{
  "head_dim": 32,
  "activation": "gelu",
  "tie_embeddings": false,
  "extras": ["some layers without attention", "local attention windows", "value embeddings", "hashed n-gram embeddings", "an embedding shortcut", "learned residual scales", "skips across layers", "LayerScale", "capped logits"],
  "init_std_qkv": 0.0603,
  "lr": 0.00274,
  "final_lr_fraction": 0.05,
  "doc_mask": true,
  "steps": 8221
}
Each number is 50 + 15 x the weight over its row's rms, rounded and kept within 0 to 99. Layers, rows and columns count from 0. The size before them is the row's rms in percent of the matrix's.

# layer 4 MLP down (transposed), 512x128, rms 0.189, rows 154-179, columns 64-127
117:56 12 30 38 42 68 30 41 40 60 51 67 43 64 40 59 45 52 38 50 42 45 59 63 45 55 83 47 54 39 58 47 28 50 24 71 43 45 62 45 39 51 68 49 63 49 61 18 40 48 32 33 47 32 56 60 30 48 18 42 50 66 64 46
092:45 93 19 57 53 53 30 15 42 65 26 34 52 76 46 65 47 38 29 67 71 52 58 23 47 50 24 62 59 78 49 25 48 50 44 52 57 43 55 49 46 53 46 45 55 40 52 34 49 51 66 64 39 44 45 42 39 58 47 32 53 43 72 92
092:55 57 66 84 28 20 18 51 17 57 38 71 43 51 57 23 61 70 61 50 43 65 32 47 31 64 45 78 64 75 75 64 58 37 51 64 45 70 33 58 41 45 64 59 63 49 49 19 68 27 62 21 44 45 29 46 53 50 89 43 64 69 43 45
089:69 07 46 70 76 74 10 61 62 16 30 55 47 38 44 54 55 63 56 49 36 35 68 43 31 49 57 32 33 33 58 51 42 55 71 40 28 20 58 54 42 54 35 64 78 53 50 53 69 39 44 46 31 27 49 52 62 53 41 38 20 52 49 49
086:57 50 35 51 48 45 55 83 28 45 49 40 54 57 85 84 23 57 36 61 35 58 76 46 38 91 62 49 59 39 30 61 49 35 38 51 39 35 31 51 59 22 30 76 84 36 50 71 70 50 38 60 62 38 43 58 60 69 43 58 46 62 51 65
096:35 68 34 37 40 52 56 72 49 40 54 15 37 57 33 35 52 54 59 42 75 16 36 50 42 65 50 48 72 48 49 57 39 47 44 34 22 47 95 58 68 56 53 38 73 74 15 52 54 45 58 79 74 68 06 60 62 45 47 44 65 42 31 21
110:46 34 62 43 47 69 38 56 24 59 71 58 29 60 65 61 59 51 60 56 43 52 26 46 33 57 40 41 37 67 57 16 49 58 25 68 48 41 40 57 46 53 49 61 49 64 51 67 33 16 53 20 31 07 33 46 43 58 48 33 34 31 42 74
091:41 34 61 48 31 57 44 46 56 50 55 36 53 72 49 34 61 38 54 55 51 63 68 42 58 46 20 43 53 39 72 59 44 52 38 59 50 22 69 47 78 58 48 65 52 33 22 71 50 42 76 57 46 37 49 45 12 66 71 47 44 54 44 69
101:57 40 49 57 05 49 70 51 52 76 66 30 40 43 71 56 52 58 19 49 46 49 32 49 42 22 43 62 55 38 48 60 45 42 40 69 75 64 63 57 50 31 27 38 48 62 61 66 41 60 61 71 46 84 25 36 55 34 34 25 35 48 15 38
107:51 64 39 46 50 50 58 68 40 55 20 35 46 75 52 36 47 32 49 52 32 67 52 67 41 59 18 52 80 42 57 69 40 47 70 32 35 48 44 57 54 54 78 39 62 63 79 50 38 49 50 59 60 29 54 83 19 54 60 55 79 61 58 63
090:63 62 28 43 55 63 56 59 62 69 43 85 38 35 60 50 44 75 69 45 36 56 52 26 27 43 54 52 73 48 58 64 44 74 35 49 62 65 43 32 44 36 50 58 67 52 52 54 73 63 52 47 57 50 75 60 28 70 65 56 55 48 46 43
091:74 41 44 59 49 52 66 60 38 50 49 35 48 67 44 15 42 70 59 38 43 49 42 44 38 65 40 66 59 41 58 70 52 38 33 56 20 62 45 88 55 33 45 74 28 73 58 58 36 39 27 35 55 64 43 44 51 43 59 76 50 76 48 83
093:46 30 51 57 35 77 71 56 66 65 65 72 42 39 52 53 49 65 37 45 55 24 52 26 39 47 66 51 47 63 82 47 65 27 46 39 16 21 48 32 39 52 74 65 59 32 57 48 63 32 53 37 58 79 52 40 62 38 33 41 45 61 43 41
093:63 19 57 58 56 50 00 59 50 40 49 60 58 43 46 72 53 81 55 57 46 49 49 55 53 58 48 55 51 51 64 50 60 29 70 47 63 39 67 22 45 31 51 20 60 50 56 61 64 52 32 38 53 65 71 65 64 60 59 42 62 45 29 26
099:71 41 45 53 63 76 54 85 69 54 36 42 51 67 26 52 52 76 32 56 63 44 46 45 65 49 55 45 38 29 31 67 45 47 44 44 84 62 68 52 48 59 38 25 63 76 57 34 52 25 33 71 33 75 46 41 63 73 49 57 55 31 52 70
091:29 60 39 52 38 58 67 78 56 43 64 30 22 58 79 43 56 79 44 55 91 78 35 30 22 50 47 49 46 33 49 49 66 42 48 53 28 32 51 55 70 58 65 77 63 37 44 41 44 53 43 37 46 87 56 37 48 48 72 82 46 68 51 27
104:60 42 49 21 13 70 79 38 59 28 81 56 43 63 47 59 23 66 54 45 49 67 59 61 21 38 57 56 65 70 39 70 51 41 50 49 61 61 59 25 57 59 75 50 46 73 61 54 61 23 32 62 52 71 44 80 37 56 76 52 63 23 40 50
105:48 58 54 54 44 65 45 51 47 32 56 44 40 50 64 16 75 48 31 22 42 74 77 35 15 50 39 42 47 32 27 33 52 78 45 39 41 47 70 29 49 59 40 66 60 37 54 49 38 68 78 55 57 57 16 38 72 47 63 60 55 58 47 48
094:33 73 40 64 60 34 31 44 58 36 43 71 43 67 65 75 21 55 56 63 71 29 56 44 63 46 51 70 31 12 33 51 37 70 56 36 53 68 11 43 44 51 36 47 36 46 72 50 61 29 71 41 38 49 52 27 67 70 48 56 74 53 60 67
103:54 46 57 66 45 49 60 57 49 28 46 49 43 37 64 87 49 42 30 49 62 58 16 49 65 51 53 87 92 53 46 70 40 61 42 50 58 56 54 63 55 61 50 44 83 59 48 50 65 41 32 67 75 31 49 49 74 34 72 52 29 62 29 43
090:54 42 55 55 47 51 37 63 36 46 60 11 54 67 51 38 38 43 43 38 43 76 30 46 52 24 51 53 55 30 64 82 65 49 34 28 54 33 65 34 55 66 47 55 63 75 39 26 53 65 57 53 37 48 37 45 70 49 38 34 38 14 73 42
090:56 52 56 57 28 56 35 40 51 45 16 70 66 15 48 57 55 52 77 51 21 38 68 56 61 45 60 49 59 34 32 45 51 50 62 32 52 65 52 43 58 54 49 42 77 81 45 83 54 61 40 82 43 54 45 25 46 43 38 53 51 21 77 35
104:36 18 59 56 76 67 41 47 62 46 51 42 73 44 31 42 44 38 43 51 38 24 61 34 36 62 60 41 56 43 37 36 47 66 79 35 58 14 38 61 54 59 46 56 66 53 34 56 57 30 30 44 27 55 76 49 41 54 47 70 54 27 38 41
099:54 51 29 50 33 40 61 78 34 61 40 61 47 57 46 38 69 57 46 76 62 66 43 27 39 38 55 70 51 63 33 42 60 65 62 58 49 38 25 63 40 59 45 43 59 47 53 48 57 67 52 72 61 68 52 18 60 36 49 89 50 36 39 63
082:59 48 40 51 45 51 35 39 81 51 49 85 56 66 34 64 56 56 32 43 78 39 13 25 55 60 42 66 78 57 43 60 54 55 37 45 49 59 29 50 49 24 33 57 51 64 36 26 79 31 54 81 61 35 36 60 50 54 70 24 43 52 55 71
105:41 49 63 42 63 74 41 55 50 58 40 60 36 31 61 23 73 31 56 72 47 51 42 74 49 50 62 31 71 72 52 42 57 55 13 24 47 39 59 59 52 55 40 64 67 27 78 21 52 34 31 43 87 51 61 59 55 38 35 49 53 24 62 65
# layer 4 MLP up, 512x128, rms 0.18, rows 155-179, columns 64-127
098:79 38 72 36 50 61 46 45 45 52 60 74 40 39 64 70 73 36 51 63 39 55 21 79 56 75 57 39 60 28 43 43 22 65 38 16 78 35 60 42 75 46 45 56 48 40 58 37 22 39 45 24 54 56 26 52 35 43 56 55 68 38 60 51
097:48 47 20 53 41 37 61 28 61 52 59 43 27 70 34 42 50 56 79 66 64 46 44 30 44 55 52 38 53 30 46 41 63 39 40 49 44 54 56 56 52 56 65 45 31 50 74 25 50 75 50 41 59 72 31 61 61 71 47 60 55 56 70 56
100:91 40 40 33 29 43 54 40 38 72 40 55 39 65 52 80 63 67 72 55 60 65 66 61 81 52 32 28 28 47 62 46 59 36 52 40 65 66 68 69 62 70 46 54 53 43 51 57 28 45 71 66 67 29 36 50 64 53 46 70 41 57 43 50
095:64 68 61 63 43 36 78 71 41 65 44 42 37 50 69 74 35 60 40 58 31 76 67 77 53 97 52 52 14 42 29 66 23 20 36 46 60 53 40 46 74 36 34 59 41 31 43 71 49 62 29 48 56 63 63 54 66 63 58 75 42 76 48 90
099:43 27 39 48 35 42 66 72 31 30 65 32 53 71 46 49 44 53 49 57 99 35 59 64 56 51 88 52 57 36 28 31 33 56 06 15 41 48 69 60 69 40 56 33 31 48 40 40 57 57 58 43 46 24 43 71 60 49 54 54 47 31 40 52
108:58 47 41 52 33 18 51 47 16 60 47 67 39 31 34 61 49 35 98 39 53 47 27 69 44 30 37 35 40 43 79 44 33 49 39 46 66 46 81 39 54 51 54 49 51 75 65 55 61 55 49 40 52 69 54 66 68 48 43 49 46 45 57 56
089:47 63 43 52 38 50 71 24 50 50 50 39 48 54 44 60 26 39 99 48 56 31 39 46 50 67 65 64 23 49 49 37 46 40 36 51 46 44 50 49 61 43 47 65 46 67 29 97 35 43 55 49 54 32 35 57 60 55 65 75 18 61 34 67
104:84 82 62 75 60 22 56 62 57 48 33 42 49 21 62 55 52 43 48 47 48 48 63 77 52 60 70 43 45 59 43 55 32 53 59 14 39 58 69 33 73 49 39 61 44 61 54 51 53 32 67 36 55 48 44 35 38 50 35 45 24 40 51 67
109:49 31 60 39 45 33 51 44 50 66 67 41 32 48 52 58 57 70 64 64 65 49 23 70 41 32 42 63 52 62 30 53 24 41 60 50 76 52 66 34 58 60 43 29 39 46 89 62 48 65 55 61 67 54 35 58 66 99 59 43 56 52 53 66
101:36 65 52 53 46 33 67 57 24 86 48 62 33 54 42 74 78 87 64 46 46 49 51 44 65 31 13 44 51 56 60 48 46 47 22 18 48 29 60 61 40 34 39 41 19 56 48 39 30 48 59 41 52 67 60 44 30 49 55 40 39 70 23 41
097:56 44 27 65 32 44 48 45 33 29 59 39 40 48 46 54 38 56 48 34 30 67 57 52 28 73 34 42 55 72 62 38 61 65 63 32 50 24 71 44 50 68 33 44 48 42 55 62 67 56 12 46 46 46 48 72 52 75 55 82 50 36 52 62
098:60 61 41 45 51 54 52 58 14 72 46 53 33 44 44 36 34 62 52 59 66 29 12 77 51 46 56 50 56 55 45 63 45 99 36 50 32 47 43 43 59 48 63 54 38 30 51 43 82 67 61 54 52 63 67 59 59 39 71 67 39 48 58 51
100:70 32 67 54 45 48 56 39 33 71 65 68 40 25 72 63 43 64 51 39 45 76 38 73 45 52 45 59 57 63 38 34 43 42 44 45 40 40 54 28 37 48 58 42 35 27 37 55 36 54 53 60 46 53 51 83 80 79 65 56 47 32 42 38
095:53 48 36 64 54 65 60 23 52 56 60 79 60 45 46 68 46 35 38 60 69 48 34 46 60 48 54 65 40 47 46 71 40 41 29 46 71 42 27 58 48 32 50 48 42 52 70 57 48 49 45 41 65 48 23 55 55 78 77 63 47 73 59 40
096:50 37 39 70 83 41 63 32 33 15 49 56 51 29 59 64 45 30 67 62 51 36 75 47 55 59 59 71 56 39 52 62 16 46 41 81 64 43 67 49 29 45 60 43 43 52 43 61 42 34 37 55 40 16 30 57 37 64 75 53 48 48 73 44
092:64 46 62 32 48 59 63 57 43 61 38 42 79 51 51 63 53 80 39 66 61 43 55 37 48 30 76 22 52 59 43 22 17 57 36 60 77 64 54 33 38 46 51 49 29 58 71 80 70 41 42 27 62 53 43 84 63 61 52 39 56 63 82 61
096:62 41 43 78 81 53 50 43 54 74 42 74 30 37 71 71 61 40 70 35 37 57 53 57 12 45 33 40 38 39 39 47 40 52 39 43 57 58 78 29 56 68 62 64 42 46 38 66 49 39 63 66 68 50 64 46 53 62 57 52 39 70 40 33
099:34 54 47 52 60 14 48 60 57 68 54 64 45 57 47 69 30 62 36 61 53 26 38 66 47 41 44 28 64 64 42 49 41 67 53 15 41 31 39 26 65 64 43 38 33 33 58 68 24 31 54 46 46 54 45 55 67 49 47 60 37 40 57 49
104:57 40 38 68 60 40 69 22 53 40 44 33 32 43 47 45 56 47 46 52 45 62 27 71 61 73 67 68 52 72 15 51 19 49 29 62 32 54 83 19 58 68 36 14 48 43 49 69 40 27 57 41 55 75 52 67 66 64 69 56 49 74 44 42
094:22 74 62 42 35 51 60 72 52 37 41 61 62 59 44 37 37 69 45 32 59 61 42 53 17 70 70 46 51 65 23 45 51 57 41 52 52 40 64 38 35 69 77 37 43 48 53 77 37 25 65 53 47 46 50 54 62 58 41 73 48 76 23 55
097:73 43 43 67 44 50 66 24 54 32 27 60 65 50 54 63 51 44 65 39 40 68 30 24 54 50 55 52 49 58 56 51 44 81 47 59 48 54 80 43 29 55 44 54 35 67 47 61 42 34 44 38 31 59 58 68 72 38 31 38 45 30 54 28
100:52 89 32 46 70 50 48 52 51 57 33 43 49 73 40 63 39 35 75 42 39 40 36 43 25 48 51 28 44 18 43 52 41 72 61 45 68 31 50 64 66 73 34 60 49 38 31 53 22 47 59 51 17 32 49 56 60 68 74 66 30 55 40 47
106:57 69 45 36 54 40 65 67 37 78 61 63 73 55 68 16 58 60 45 66 49 68 37 50 42 30 74 50 27 37 08 63 57 36 51 62 78 35 64 44 37 42 54 41 50 51 51 69 38 70 77 66 60 50 55 51 58 39 36 63 51 65 24 70
089:37 49 57 48 48 52 48 51 36 19 45 48 41 60 46 77 50 33 60 54 31 44 75 70 46 99 71 37 22 23 48 29 45 73 42 62 60 34 41 26 48 40 67 58 29 42 52 53 57 62 48 32 30 45 59 65 73 65 40 56 50 42 38 23
099:51 55 38 54 48 34 54 48 30 48 58 48 65 48 70 73 28 66 32 67 66 70 55 62 62 63 43 63 36 32 48 65 30 53 60 54 47 56 47 62 47 21 63 24 47 54 45 63 79 24 51 38 50 33 22 39 50 56 44 45 32 75 35 67